config.yaml
init_std_qkv: 0.0442
init_std_up: 0.0442
schedule: "wsd"
seq_len: 128
steps: 4532
Each number is 128 + 24 x the weight over its row's rms, rounded and kept within 0 to 255. Layers, rows and columns count from 0. Numbers have three digits each. The size before them is the row's rms in percent of the matrix's.

# down: layer 3 MLP down (transposed), 512x128, rms 0.223, rows 68-120, columns 0-127
# up: layer 3 MLP up, 512x128, rms 0.233, rows 69-120, columns 0-127
down68 104:120140101138172145152105150100100114113094107173100090099070148105102094138110102140128133135131108130139117134116110099143135137105149128141119093151168098151153116120116104104158096094079108134118129119113139133124103130134118153144148157117171073154112128129131094169128175112125159153110093142153132157175146145168176100157145165156116150134141152136148150124145139133116178107131
up69 104:104103159146142141148166152112111108113147090116115156149128131110134139153117118121100128103090131117088107146168115159102112122137139174142147145152181104160112119163092125114152139119149126166144126054092152158095100154091103113131123106122099159117133143113130120128121125135159196126103138141112149146070128131145175125126124100121083163173118115141156114140128161102123115128113
down69 095:100146130131143162151149154141128112151102077142158104135185127097123162106099103120149117122160133123120087126111169124123146141143117110104088113138124128145141106147171083152118120170127144090158120122128089129101117110121177104111091162112109098140113100099134146153174099092128160115123129157189121121121141162149144113149109149132126104125132149109108127145139085123146116064165
up70 095:149119132157162114114122106139130157120083099136156108125090163127132111128109102085115130094152139139128121119086138140127170122139156105160131172143094087131108080143122159114147131070123160144137142108126114143113140124182110116130141088163110113107127151186097082141155120104154153149093104114132079140089147131140099130150116097139122137130123083117118159105145084154124130094136
down70 085:120138124106101130095141161107144143124099141137122142105122101128104176157147143141080144110092151117136098082139115125134091117137119145112109143116126135128128134107135102160119093136103125141095082166160170104111170146109146114104173155093114116116120084081139139142169122147165111099099155112111159156094123101099162128127191161142129156191138156135121119143157121122109117147123
up71 102:075109088142134148130111109154130111096114138148111139142127135077115139138101111099154154099122139104100100113108088127095097155158103086182127127132131124141109139097179113147089129128106174174133158137114142133101113114213140114151145141113147155123161120143112136106146179117143163106128111137112097117125106108123148156125163106158128142125111096165107177154123119133128114131139
down71 106:153122112164142129177136108147173191139140132103127109130130071133130089147141116128134144148122154117110112128148141116124118120129154119173130122126099150111059135143100104172133110101128112103110073144162134126125139138125153151111145185139146119147146109140079121131129117151139098153072129097086110148102109141149104178107137087111099133157148153131128105125143110156124103136084
up72 120:148155144134137137179131169111092127168163124141124092118110150114089129098147127150162086178180128115145131128137108163088100134120134096124111150150096082146173134117119076130148164091165138099114138144110140152163138148136150129116115138133123137089128114127087161108162124083109144122127083125104086114116131140089140149125135094116130130107142113143136125120084093168150128111109
down72 102:115103116127129162103138147076135118071127145083132136091101147126108137129116047127148111088120165106149139157125164126113104131083089135090148121098156171094117124123135115099103129161125105161141119108094122108110120144155151143113125108150100136146108122092128137121154150110122115084099135084112126098131129146062145104110127136163078134115122131134164146152155135138128141153143
up73 114:172117103106122092169110108132053128139135150133146080135138163126140128165162124118084142133136140091150115095091134089137095143112127119118123139151128163120156104133167135076157145123134171113154177134137105111103125099104115149145085102106169089110162157128160123116156113123166096136095114102147137173129122121098159124129144142109134148112137102115117155115125121114150139135087
down73 114:126152134108166105113112088161135131172156100140173108173138137125131136114149176087129141146135130131096123093122157082094098129104142104122100092143137117156137140080096137120123150150145133105120120098088121067161130117120100101102127142142098136148153148112171117087168094112147118087108133121118123173143106125131128094136084123107125154149142135147087137121173102126152134097136
up74 095:119158130161159107116154131127134150138173159081161111118098112140112104176137134123130160135119198117142137124095133146143143094065093153117099146125107140114146110157116124107122117102149092148143118115148177112112096152107106110123154148163113124123118115104113116142121151120139172101064143122171079132136134122126169106195121117113137133125104109107125121126099110107124085129114
down74 096:144168104106131133116108110175155160133119170143109151162129132159136129127128142113173110149137114129122086068128127165115147164137111101108124158103121135136107118118130133129155113091118198164156125167076107145129111103156096118080127137173162145144129169145147109129123121112151110126113122166105132174143139141157140105126138153138080098121144132135154136132108188121098121114096
up75 114:124122106168086123099122154116142173090115082119129094092106097123124129154154127143091121141165109107136119134169074107091127173172116148133143153129117136140082135120093132130094127141143113152128146141119148113103139128125109144158151104065154158112107080147118138101146137127131133109141151163106118147084137076123114135084106083149093163135168140140138129118145143125094114132106
down75 099:125155149103103135121088141188130066162113092098136101134168120142130129100155091109135146113134142120137127131145097151180125120107086147164139116165145133141128129148139111105106119152145124130145076128124103156112080145135122096073110127151096111151173171127137151103105127138155144115126147128171121111139144104155152106164129134151130091137107136130114152151136092091129092179121
up76 096:135148078135148095181135129158155113153122117097123130131159157175145129125093131118138151113129150110130115147091153174083104144130096118157133177070109152150121152100163117144164173089147166165087135094088154126103136113120116160140125140134098154129091120102118090134147159141138135142137155132134096106106170137111122158126128164133123117132123135117148108153107116120153149118081
down76 103:112126113099122109140154111139128110115137125167124120151053144161152145121103136147139150150135112150138129178120179085106091152119088087106170146090076122094167162090150162122138113118122091104113086083105131141146148093119127106102108163124095124153150092118117168129115128123156097088112151139145126124107123122126135127120108118124129158107088134139119129115098106125146086113139
up77 104:114161152170084070152128143141144141106149077097144106119116115088130098152147129096140148102179112143100148152102123146094139166101076099110096175166139141091136117133129108140148141113188127142148069140128141153127114144139102129170152131147107131112142115119111110123115144121087103139157125159096153110136113141116077148125164116097125145131138157145123113103139105142140114129110
down77 078:128127094135137105145112119125134093112110136124128124149101095154156137110116096139068088131161121114120135130163079158164112113187163160142111135104112152165146137148127132137164109096060134083147111151134164145132131117156133120113116104104124145155123084114141142114151131082115177146144129110145108149157133153135165124093132131109103101140068111159122142163115134134117166110103
up78 092:144130198158125159149153117141104148122164108108143121139133101071126127119129147148162117143110104108094123124121112130120058163103095100141131124078126069165126139136146126120166123115117133093135118146146151136140081120155128155126127148139142086135134148115086109085145128172115133149181156142132132154161157144138139128108147138104165107102150153127121130140074169118130108128105
down78 087:113166094121121105129098126091141142107121121159086099073093131177147119129123172109140155093123167145149156161094121116151155135143166124130140150158074126123127132117118099138139114155105144136132148122057130160127145153151135112152125106131080113099158099123156123118091140119115136111132128059159112139115160107121120123099147161108115139103117080142098145129162094129121154118127
up79 093:122123136148147092106154160095121154130111143120098156110150145137097147167101161100161123136153057152115094125139104136161103143120107112148128117095134074128134135129130093144138130163166142144124139097103120129111096160111115138106131129144136162136130134138089105132134146134106164138127155134054144170138126169146062154131136141152094152126128142077138114092170109118114106131104
down79 095:120131153152175145106114103170132114128109121111110102129112145121165140145104141095116152126134105115163124148109117132184140078095102111143117088073181093143137125126091114106120133115113122096145125165107150137096149152148116144083117153140127111114100144080150095124132115146119126090126124128142096128150134159118092141139146123108156078066140167116095125110147096167130087137131
up80 120:179111124142139125131164111163130110175112119134129126104147105155138128148094115109164104158131145167147116142136118101111142134138095153134117179112147179111150147114132135115130126153135107142097102136172157114098121137128136130147147106140138099121117129185070074170151124085168101166141126143129121137122124144125092176116125118102137092081130134104128181098157116106087134108148
down80 103:133113104116170158168144155111148117186132110134140121126129163137163141148134171127137124114100114151145129145147175075126138112148146123100136130141141108145098124141128179141076096104144145141120141100152092122139159134133094132109141135150119170181120156095091121120118166126148125148108129117126126121096061091123129113163141136101122141086154131133174109128165161137180153124145
up81 102:102117141127145076134110098144113106122116113179150085139142117146129123119146126145128140118124137107103137095111139149168174161144085128154122137085122139119137096113138122165111149154132162111173124117156132141116135099116158145147119124123116146084075108095173089139111138177106113051091112149161127143124102112134123149128129097081125106154141135133144093129098111097122128174155
down81 106:126106141161177152075122122154122119121133154095113116121130160127102134145147121126136129135107112126122083118112146071144126100125153118088137154121151141128133180140142138125084159135141147130111105110153115128125105117179143130094143131120065136185121130119107149164192161162131102128142157109144105131167129121116145115149092171128142099140069133114090170142126129138098093144121
up82 087:143104098136115133073105107173144152140176143130142147123108138136141109136109109165112162148126116081114108100116131108133110144104109142155139121122133132093153143136142103112171115177117100092102102127129130123138152125164170111141119101130115196130130080152128136176113122125142152134100125134137174093085158113143160186068123107141141094105122135136133132110120121150135113181140
down82 099:157132140107113099116116132130135130117108121162128139134128143082182114139167155153155074111140069141157103132121139145146111118127112161140147118113103131129146159096130102128128131122129066163121136102149108155114131116143110104119154121108182133156145129126155099124134083157075121154156136119142124153109161108153170169109096166140109129135125134106180175184140117118161140107110
up83 107:119154183156130152182123149138154132187159102114124115101112141109159179090151119097142092186132129126097077135129103157117123133084137130146128088122149135141167138112134097098144137142099106087109134104157134120163127128140106101145134094129085130146113122152148163089108110118136118133109150145112113123088142140137131108133155095099113112154151156120095169139133172119136161153125
down83 089:090171169144133098134119105119117111069110122109114134151133115118140149156087168156160143102147115173134132130142109126175079087139123155150105119130119131126103124111063147140190124146113138168100146135107121169125143130147126163142147116099112135115168130101123130124145090129117164124149118111139093128126137132125120105145098121117098089099069143146090150167116128145102092150135
up84 102:144106107123103147148176094120132089118120102144109133139128160173123155110105127128144165079135162102130139153107144143130140128120138106186136091099165172116125118120126091151160089158154178143136120187111111090098114119155149099107116124138132119158124109123129130154105129110130095062122132148098147064096132131102153107137142140124086095125126115112140117125105168135141131104137
down84 093:103177131114108120076111140128120067139169108115124128133102107116126111149112153138119081143138117113180128103116151140093111119114094118102120146118088152210147160105148127116126153120117126116170130125145145133152110138125135149137120135096112151161151137130189128125154154132118116125144114157088087147121132115149127147156101112076180140149138133138123155152169125099128181104119
up85 088:155122151135144166136105137081125156141109060139125081109169157134117142108137110153147153123138136109117116139130126081146119132123141159158138146183108114129150187080167159161111105102113119122146141134093091089107148141123164107109175144126145113114121129149085173106142125106134103133107122129116111081146134148165139136110127120134101118123196130128128140109128167108102151120109
down85 100:134132086116123127135158111147109124098112126137097106121167124110141064163110129125145111147132121111112102098112133153179149107121129093081135134105136152137117102163128113164092119130110094158143138151171120147153118169130123147117079125140136143118101128116115149110138156140093138161172140131160136114178078093146082130121151105088094064114150092137144128122115147164115100107119
up86 110:114123158173108102147142161153167139146131087099102145133105129149120138162140125123110121119155099115113128133180141140067116123094134136064171108106124134148150149119105109099122152124127112121121133091126071159132157091143114075134161116190129139150135106186112092121128140125140135117161127129108104135105130086116122111164116125149146125146140129114127118142103167077139132105089
down86 098:155178119102120120066121154117155126083153116147119094120142145126155106155133156138152140101103179127126165117118081146122173136141075132138094158119133128149168192125121082125096121125144123149119123116137116180133126108131142137130102115142095160120159127132084146170165145147102126130125102115168146168098147167097106131140153119120136121125084139130098132144165117132120126110107
up87 100:146093133131163125111135107128170093151089140119123144121156077132132113115157142110154109086122133157143145100174125138104115139165136188129097112144114179132123083093145125122135130136126131141173111123133145128093135101102120112141133121092153098152134165120157130149163129175137127154132113145113145076126120098162117177107129138100154110057133091144126118100131142156092116093134
down87 098:118169089081116102150097103131148138131103140124151130178128147108139134101158173094137129101126116107140125127107090116123143148149107167130123149083166165116142113138104120109169159136116105124128137133119117176121156103126121112103126159152168093112116109150150135128150140094141095128116182132108095103131135137101149141164125140125175084119145139148178168121129106131127056161119
up88 116:098112111132155077138116109130143131106140129126126118130108107125140148136131151124105181098130122120137113080192135136097138135122153129137164134116132172129097128128141133161155109128163124169085131102126165111130128187095103139139092165090149160146108125147110099115105163147152131133114173128113134137081130053111147140121133147131085114099116118143124103138112153062110108115146
down88 112:108127165106122147150087098102157127129188131089147083137167145150152120093145120118186168121126103127157128129150127143138124109118150108084135100109103159164120156142152128158146145135126145146150123090106143133100084136155132155164101180133109114084158126164150103162150127119154155129155144126110143127075160120108132120131127121113094169118143117130132128139146125101135108067126
up89 104:107137134144140185135122133089155169145186119104097141116137099178146154147102125101137137161163137159140130091146122153133135152116103094089147153141089114150123092105082106124126124135112109103145171151101131135127171115095118150107143149088122128145114150151082118122124158066130144144152178139123171158143108117152095094115115143120147168102138127129126156128159119122123126123104
down89 086:138076110157125118108138117163123134142097117173127107096167122117086114142127117100140109143111130137133096099075141070162118114134146132157120086117165155121140138128151133088109131134159120174089110100100137143125093158118161129156172126115121135118158104120124144157075126141128080141089079111155107148153154109114162127131127130115125103118164133141080118107087135114117141132172
up90 104:137103137094085097132131103153169125087150128130132107169173152124142101113168154149101151168182107097123152102124146104127132128058126126108123140123119074133134117125107134126136094144131099068132132115095125119121130150105143101134131098128094179134133145126131120139095123161169132143129125130174154108130145114115105152123111156107102151119129153080113163114134100142118168123075
down90 119:084097104137123082106170155141171149108169124151137113161143114133141093121138128107130176115147134095095131114145154147094115131103117127079138096157160090145128127140117169126159126130145129106121188086132101137100149105162153069126116066109102160116132130129170132129109153106169153129115108148130142146132167120128142143101132144147122135143098161118096094127128166146145127123118
up91 104:112143138119151123136110118131105106092141143101103104129116098148142112109081109137140128116189117104131113109145115143090097144085110177146118091176130147146155095158139127135105115124150140136125113139087098143117165117186150114136145142137123114094103108156112107147124175118153100126153149147084139111169112124094116100181120128098133141131159183161155143089141088148124124150106
down91 097:135144142157139118128087170158107161139189155133152157139152106114107159130150126084113153116155137129150123160105112131141162119155147111128155120094113122110110130149191113130195107124120163108144129112125102115154154130110134098182166132110161135138110142125155141115127107145116114177141120108123115146146112178112125132108152166138112101120135109122079118135178110099117087093165
up92 102:139132146109136081162142135123108092133120073122110104110109084163124133103111132148143162118130143174146085145121153156123163110127121147128148124136151084127149131066100172141113130121112131101129126109102094160133141118140111148158111127152140094076163122153115130154119115127171123110132129108098125121092151149111150114151107106194094145150167117172114105147133079122131146172123
down92 101:098122162102095102094148148152105159085124129133099143148090101127107130151145139111101117122171111136102133127186169146114115090122136127098165107138124130106098123107121136167129120097130136099160148129148093147131089113136094122136122139095152131124118143111091130132132143092147147117113176133115132120154144076143124107113118092131067138150124122130075104140053146089118132148093
up93 089:130129134107152132131160079120147101101103124120129130092115093082110152149134108080148144123109118142185136091072127156122128133159125103157096112126132104124154129124080108107163115149172140126132134134145124153161111123123141136113095128068152144067110145146132126098159154150101125118126127102118094146134138147163138094169136179110159110112121122129184108149116109139127166110156
down93 099:073125129129152114097137150124060096144160123122146118111117171044143142138138128128155123141150106152136129133101095143104116126133110138123115176147134105086135146097145109115135169140157166163148151136110126136126139111137102121139203145133063125119145126106153111143145144128143104143105138138149143141129134155167106136075144122134121162128111120105172147110175155109115125134112
up94 102:120118157140138150138154139112091090122143092085135104109124142123120113163139143130119083113126027117115091088126176112143076132095163100126101162141126140100145153127112126138115131119105165100131143132110128109094143148148127101128116178117152137105160166170134125157122148126103157081181121155117112141113123126123132133169121109117142123162144108137101158155135137126134121163146
down94 091:090175110146123126138077136132120122090113122124143147101120097125129156097099156130141106140119153122143149130125112115098091131158133125103158219113084160163140143111117126122084147145097129098137121156121171145173138112138118139129112128110178100130112104100113133166122121109109133142128156145111155201130141141109123101121121136133090109124118150138120089143099119124120141152196
up95 106:095121116110125117134157146082157100140164166121129157130164114117131115119136133116119086136096164136077122062117133148064134152097087178130084179143125135118134134118122114090120124114152110110115152123119095103109158121126137147134136148095125153156161188126119082094172135124105141125116110109109093100115119162136106155109109134127150132113143148163106151104145100131133118105150
down95 086:147163121146082150179103195162142116131119104096128092122143121135152154129112095147092158102115158091135140162114146128179132142116159106111145095118144161116145126138173092116105131182129145095145106149147113101122128148110140109161107126127112143147116103153115136132102111147171095170133154158143137125122153128146115116136168131098089067130087106163125115130117106133111112119110
up96 093:094122099138085176120099105133116145108146142101121138138145137153123138109130134126101146131128117125108152118104115130135074132163138138116113144153167131115106130131111125128106116125136174107150132142128141149134098133171154134105112091130155080124163100082178161126121092080119104066104121144079098143138114116107127172148107139107111116117143103168175134105158138139181125153182
down96 101:084087163175115146102157107140095095148116136094097109134155150119128135144141135134134133151118120099116143145126119153117147087133107083117135145184177123169118094141124124096108106124164104130140135129157128131155135119128135100094080151181151129107118120115119122113126094180134151151152112170101138167124148084116141189146117118136146152136124107126135126185163106094124140145116
up97 091:125119129121085133099155154150062120130082135142122142091155119169141114133151140084130145098151145103092167114132116178118130134113142071104096114161120136128113065124120141135125129140169166131119106120080116135141163117120134144134128123167132130140071128142123140132137157083188132096156117151154152123098122125111100125101158099133103148127131127175090141111145126098113115124147
down97 087:149148131123103144103087138155130160120124171125118124163145088135136198130082121139122120127138113142188131127137140131104137144120126115148089155102113147125170117114126181137161134134121100119155112149129095107083119131158116144128104143124126122116127121130135147161143139137100138130153122173118145120137120107160128126085110113156164129146175160099176154199088166181152142114135
up98 099:134119168137146134120107105081169080133143119126153126099130178192139131130118151113145155149141114136112145160149168139136141110133146074118139135148156103097080161157124138092160134113143147104136157108128107118152117131120128133127148180126128105162141111091120128108160126133180151068127142127135112185138117119121082134151130110087129110151157112133100081119149121089128145145138
down98 089:141069084146136137089121094108124110117115128110103144156129153102095114126136123106076100099139074139167144139140097105139116130137139122168107132141109117156156110094141133134143179125140145158110137105108127129117127166136088122167131072132112138130129141115109138159109100111129145140156156141127124136168140082137146125120125118091140155117155068102172176122185171139141115120137
up99 099:133109155142149113092116079131113109111099113115087120097134101117144133150158137148127152141095148147124111108144138122142128176131154102091090088136105147108104142096098137098173149063160095145103077135123127150131132121156077113136167122081112130156150110141142109137107118117168091147109148161134150122149123138134181145149173125101115109145137125119101126161120159150146132157159
down99 109:173094102136141078143130117167131145124183115106129148150120155122171134091137118134111123156127129135066127105099142101151169133081102114110107149099108086152126157115129131130090143144156120179078104097156166144124136112137122128121103097129103167134143115121084111107153144130129127154094126154146127154143131165094089089123157146138101148134086160105116132095102108118142114135136
up100 098:095136092105150135114125138098175111129102134192127129108125105132128111145162150101097183136131134098093150117123152134145123111125116108132124136156133086098123105114200125129108103164083106123124135130109147130113160145104158141077134136124147164120092164121165103161133126146124125172136140125139126098135141058157125101152130101084151152126164114104161131127160123099144119147140
down100 101:134151185118143104100096130150126161162148112136113094126130157165115138085103095131128111107140139143101124158107081148137103113152133134114088171147113132143111146121076136132111125112120089112099126140103162154112079105174150115134140141097144139131126112114111195098118138111116096141145122108110124145084153141121181093114132147140074132106073120137108150131163103126153107134139
up101 101:144118155139142151175170130093140113119116113102129091145144102101122087124137145086116113098165139169142118115135143110154148159102125143123109109134127130078092104143115146096124172110093168060217162146128131144143117152129110135123108148152173113125147132144127125121133167128133093128124156149118145116122125104129108132137103111121051158169138114124150130152123139103130109117119
down101 094:157155149143147075086090182180139114112105169155135103119118150131158117131150136127132146109135124117142172107146141124096125112176140129123115111135178138151147128097098108126144123171131127147070115096127131112121127129143125078151103116102124138121159114117149149148072147136103127150102079171107127124117167096134103145111127067139137092148126098126136123126095112118149154152105
up102 102:101137120081132161097137150114126076124122158115092126121142096159138149146124135144121146108124144142116156149145153133168086117136114122079062086134101127118154138133155142151126129157103096116146125106151138116103144131114146146140133121090101142139109148122107144175123140131119166174147121103088088110096124117162176148131129149123138171186122125127125091112096141103094144098072
down102 099:139160150123147109132093119140134144129114092169153164085085136121135084121087141089096103119169130166121119130156131135133126088112155160146161150133133165127126115117134124100072166127128145093106132156066112119146153089117133098113132170161155124139162110131124134116157144127116116108080140164107129159137104115121117106168121105138150120086147137151159135132166117129148128153182
up103 101:097183136100118121140132147128141123127098112118126144143126119147113127120088092159114116099124094131183108127140110077133113129177131183107117141118121124129116145086116143126165168091123114101136129138089143142097136115109140151140073114146151127112173143180147165129116136124183128094112114110099129134153142126124169148103148117163116145123176126096141161118110113064158101142116
down103 109:115138150070079106152138157157140156078180162141114140096114141106150134126108127098113151152115112108169131168114105096147116117162124148079151134110076101131129116122157109137175162122112146094157146122117124113140097116178102098146136125129116111104120140164163144153110192120158115143130148146101143125113132138104136106136179113122136132123134099146104108097125120116161096148143
up104 105:081104090121138102154108103131135120149138075081197101097131137119120111121129110155110126144098124157086161127134106128118123078122118122144169080136163108154135117122100108136127147151110122104157154148140139121133140125067132148119095108146101168132165081139147108119143174103146110138094129111116191099140101139148107143147162121112140146098157125113104160120155118147127129127132
down104 097:161147143098147147112173127102114142133107133129099159108160160108077127127155129140149155163099076093127126154123129152100134123142085127124109168121137127099135128109148143126142110127118134158106117111112096150131118134136123111128121164149173077109143131127128141153129102118112126126188064130135087106138105159116178096099090146148139134107157178131106157101106165141079157140127
up105 097:115154115132102126145153162112119128146110131115132150130153158124177152151100118153106140159127091143134106101118177131100075136120130124101096098168131148133132125166115130191124137103154137128119114100118093114144120122154122129154174184155144118123139136147132114149144117105160123140164165086153095117126169103158082169157140136138129129115184106103148099139104125123088074125129
down105 092:099167130120048122131112099143105112137136117130123165149113146134166115135114125146157157145136153106081138124141104127132122122102122131128094104113175144137126121160130102109090141125137126146113102070174115145124108094145094089146142094098126111114128150095101136126177126109105131154130150123128115126122088131157132077112120151170110121122102144144133167200106119158137109081152
up106 107:116094156160130179167134091122101088134126134144120142127113145107132157114121094087154111181106102108106122105131104185074122155093162128114154141134121155135166114137123084113138120146147178139145157137121114118100180134107127130156082135094173134138154136112120074125129122128135117117137102133114095164162103126146110152167165118140142133135088123166112147118118128145123126146163
down106 099:158159075143128146147167153149116139136164125195112150118140159110140136167120127120127116106098146124150138148095123109125154134128103129117126122144079131106150095091098112142106126114134129122121202110165139200097166136100107099123149134160175156143134147120122110143159119125114155132113126128133128132146149131117137114149112093105113110134123109195116117143142128168098092169157
up107 100:096109104139130119157130080193171141099153147076105146129151113168135149135103124158092139139124125100115153087140134176157112114102122077110109133128118139148110103199156107138134107107133112165134110134128138111119152140118131114115111123161120143131121089130110125127140127140133110151119132128166158143102163105111117106107111181074130147135148102145100187130128141120155090145154
down107 102:121138100127106127116169130137150200180115118132145117128099125144156144136083104155100114126104091128158148093135126111192172122063139099138142151112143175133167125148131155169137115138144132124142112135128130079082152150098109178101127137093149109120140111119125138111144194130137085130131129176124130137122108127104104122147095146148126131133104144120147132126136157149101128122109
up108 096:109134146135130146071163151087144137132102143092123147127143113158129102123190128143139129124120100077122100130171179119156098125112123155146143164120128109148112113116141135142180117132133103162147145094093107162078100120153101101136148131118151117112100160139114169149136157139122218124140119126128155143104108126084099121154111096145115125112142133088157124130112107139126102141126
down108 098:136137098163078149124124151101134156152147109111188120186170104149146110103122147125179125181108114159115101111148138110112102091152115116132150106106093143140158108135106126179150094126088149145160090136127105116101122126123119120142144166165158186127122159112129141100089124140143137156123158112155115167136080116156129120129149132150101164122146151139118129111147149117111140123148
up109 100:137144140141117098078111125115154148121130077118171119174178101119137122132122130129134121153146142112128117155107117076111086172108111096143108115087115107144144125082121153110148177149115118112132163127114100105118126114154078134111147107157110100109148134156109155105154146125105185127116114109133139134154115150103094193106144180123133138135112120133118169120134175153139125164117
down109 102:141102099123146128146189147136125103134129144117128133143136097184149166165115126104079115096101106177146109148112093120192087160122160115111091151126100090138164119143138126106146116121137149106123116130157134108115137176140128163128164096169134137103128104162155152116105102119132135132137145096140139119139114138133097110080105118093119156116108112105147117180160178125130134142144
up110 097:158135160123096143127185152123135135163123156091122131118126150083101104119101095125133153103129140125136136090113128123122069159112101104157145080130092126120095156146116102155164145114056129089121178106143133123121135146107120112081092121144170132120134126108168166138133143166150179137145161112111124152097146134135158157105145096139132145138137135094135143124105166123115143133102
down110 101:122133125102146124107123125163123147139116165040119130146096111148112110161113134143134148104122147143148129167128078087084157117122107138147109084112107094135154106140145127115101106122143143116108157137106110144132110070134115121148094154134118131154154139126139152114091109145123103149126100120138099148093150113098171137157096144117098163060114167126129143112093115146085111131090
up111 098:135121136127125074142132099095152090150127123072125105122144095128109140106084151146128086147158121106116119137097119115106101138095083143117134137146111112123160146124141130157121124136137137120136145111161104129119149121146118127125178115183107098163107113138164107137112145086140093151105095100122172160133116165127157162104184156104186147143123126079146091139138122106154120138088
down111 098:136143081106145129153078179100137117076118114103110131124099113144111136141148131131110110126103150066117104119164130127122132126122156140148116106167147129143112175131121115084115123148089107137184121107108168138159148146122146155134078150140116129139108109146077111129126118144091159142157129167111109122168136145127146133176164134140148088180120121142110166130123141163116134101162
up112 091:075120116083160127098141134120105122173142150141191124050103114112129171136115121120082155131133152117124095098141107128109152087126116147132173111124158113149077099106117122108101125171121130117096115104127127134132115111086134125109169130122185098138121126121116113155117171122150134144110108133132102147141155069090148148154142116133109152140109141127108163105139140128134153138150
down112 100:165125090146052125105095122103130129133132162108097131121129092129160131125096101137124126133127151150168128133133126170119117142128192116145119174103102167129155164133139106156115154133143192133130081166145151153103121124178097112157110102138143161130147119136105154074139153123085110145109139119130116122125126128145107102116126119098136144121129114167186137096136133134164119112152
up113 093:121151122161122136128144143127142119146110095143132146133176119124100148113112149116103141115127190086132157095143122120113105177135109118128122079150134159161123135114140115126160093110128109137154148137165110104079133156177123115103132103115137086105110158129140140121143140063133170091118134154134122117134142153126130175142114080113193074146105102129117099163166100112120125134140
down113 105:114082086138152107147090144178125128155135096152144085127109144127133058117127096151136111178111145107152150136154164169123140125129154160158137120111122055112159104148133064134158128150132138091138183110105092119164123139100134122140123140133133099142126112104130096139123137115125102135099127106156119117163123136102139134114116129131120155087150124098120095082116104137115151138130
up114 099:166100107104134104167106128101135129103152161071120105145129080120157146150161139184127122161122133135161141072144122155105136114152142125137075163080102114128116097111110127113127125123166135117124165149086089119141182128120143143168100148130110158126121135125179099160120123131153091155138103110156126102120159120130133142120107148130118139157128150162117097114094143133179131123138
down114 099:136138107129175132125124144140128133132177108152118121106134140161116081134143148135109122105127132074148152152126149093131172131099138125164116112120154085162158110109099135139122063135136102135157144089113136099100076118108159112101129168102132131159140147138087145112091165138122113132140160113141162131110117158149124128106107144133140176123140091082147140066138145109165122089121
up115 095:158145129117081135105125126124104109124160086122062109117133144154126151079103120124145113155141156143106152116089122126112149098163108146119134129149149145107115136169080138140137162103116075130148142119088117149133148149143125156161125106138157140147061168123093129085102124132143154146139161136127104109134130140088117157150159132106148177163188128105157135121152129130128141126159
down115 092:101147114152117129118136131114135119136108138154125172106097116124101138131162146096105142118113140154098162127118163088104130145132141105121122161135119156159094097187098122165114147116167127115094135127175089137110091143137110162098134135117166088090102113120136144109088087151093145088099118155103177110132145147157135107176154133138137129166106121164133126184150151127113153113142
up116 102:112105099156150080147098075156129147089130147114092118098153113152100077131173131129117113152127129085096108132162118151135093155120122156152115118143121136121198090092112153165114116124132165103092096101133160101123138124116127099109130121113127138131147142116153159104168097120112131117131111096122163151111128086122153119123152149109104126128171141158100107175110170127147113112139
down116 107:119119113121149088077139097153152139115145122143184124125106120141112177124141150103123182137156140157151158148122100148145114138126123128137144153135133113079120124123168121129108121121143102205110124177105114158117154138140088132142121143131144127063156150129099146097101097166073112137110100099137101135149118118093126138111118080130144154135126106146135156128107122116132125181091
up117 086:103122103149110143122098068152130088106156105124139134110134147108123146139129157117155098157146131106117114141080147112103099114113154093139072154141114129059109091168172136121130146106128131133141108125098136097098158150134100087113149148150140171116099142121114108091161107169150128108155145140134123121141140150157126124133105114136134107152120094102176111135117140127135200108096
down117 088:127137125108123132112129129153123115135108085118133131122119148142118129123091159175153131162115125102148150095128143137141133147091129140108127157178141154123069131120137165169106065150160082106108139148112139155146120164117152120139148131148135083097110110181137162145126117102108165133099107122109141171137161129123170156137081125177137143117116156153105111134100184101126094139104
up118 098:095158139119144128104132088117173124116080098119125144131111093125127147123107159150147128093127117132171162183094122123115133145098107179137155095137148101143157137120109112180149146119101142117121066115126122103119142115124137152168103129132166139101119141154116107083134136140088103113136138072142113156140110124123136122132146119100147114120149123096156123162157123142185166183100
down118 110:164123156129128137165127103123144125163147126143138122094148063155145136109144156107135129106111136104148130152103123118113114084175128112139109130128084105073139169090178101129189147139131137141183133117148166156173122115135118129120107150120138114137104092131110093143138122075136130094128140134162146143141091137145121093146082135129099139099095103095128113134126094107134158128098
up119 095:125145073131152097110129130141114119132150105113185111088131145162115127146134115149119071142143164091120120135123092119159113142086108121103139137114149152159174108059151109130101130126119100167134115165171136141117148159137070093155109118144112112146133135115103106125147179163130117153141115153119128145159131098177093158131163115113148133112161121126085146128102116115128116140132
down119 102:129141145185099113097119126128127119161118107125120092152116138165150115060114164150127123103131138127119139093106098108125147061115100129121132119121155117110168138137137155139162130123141137158099114112106110114150134119156148116122089152126121180134155165089136092110130152096157146087113144125170111160135132154128118187109127125103151132110130138127134143116129208155164133163104
up120 108:111085138102115143146113121099106092117146125099140107175092114131149178068171134087110115145157151178117174124101136118116102127129125146120178115124149113138130108143112133103131133107180119134124152126126163137115107116136103153138111092114171125100141171182144126124135121141107173148155106118126118130106136126093083110116088163155111127108106099110091123158108131137135082152140
down120 107:133135170123112155087105110130140145163169151150084148126117141069121097089146106140142139143113126141135135131143112141105164105148150096100189138111129154147123124126098068116128140078083110114113170155154126171115105102155112085172121125088113157133133144121102119108111132141159150140120142143118139137154132147126103071101118103123122108135141131181128110101118116149093147099115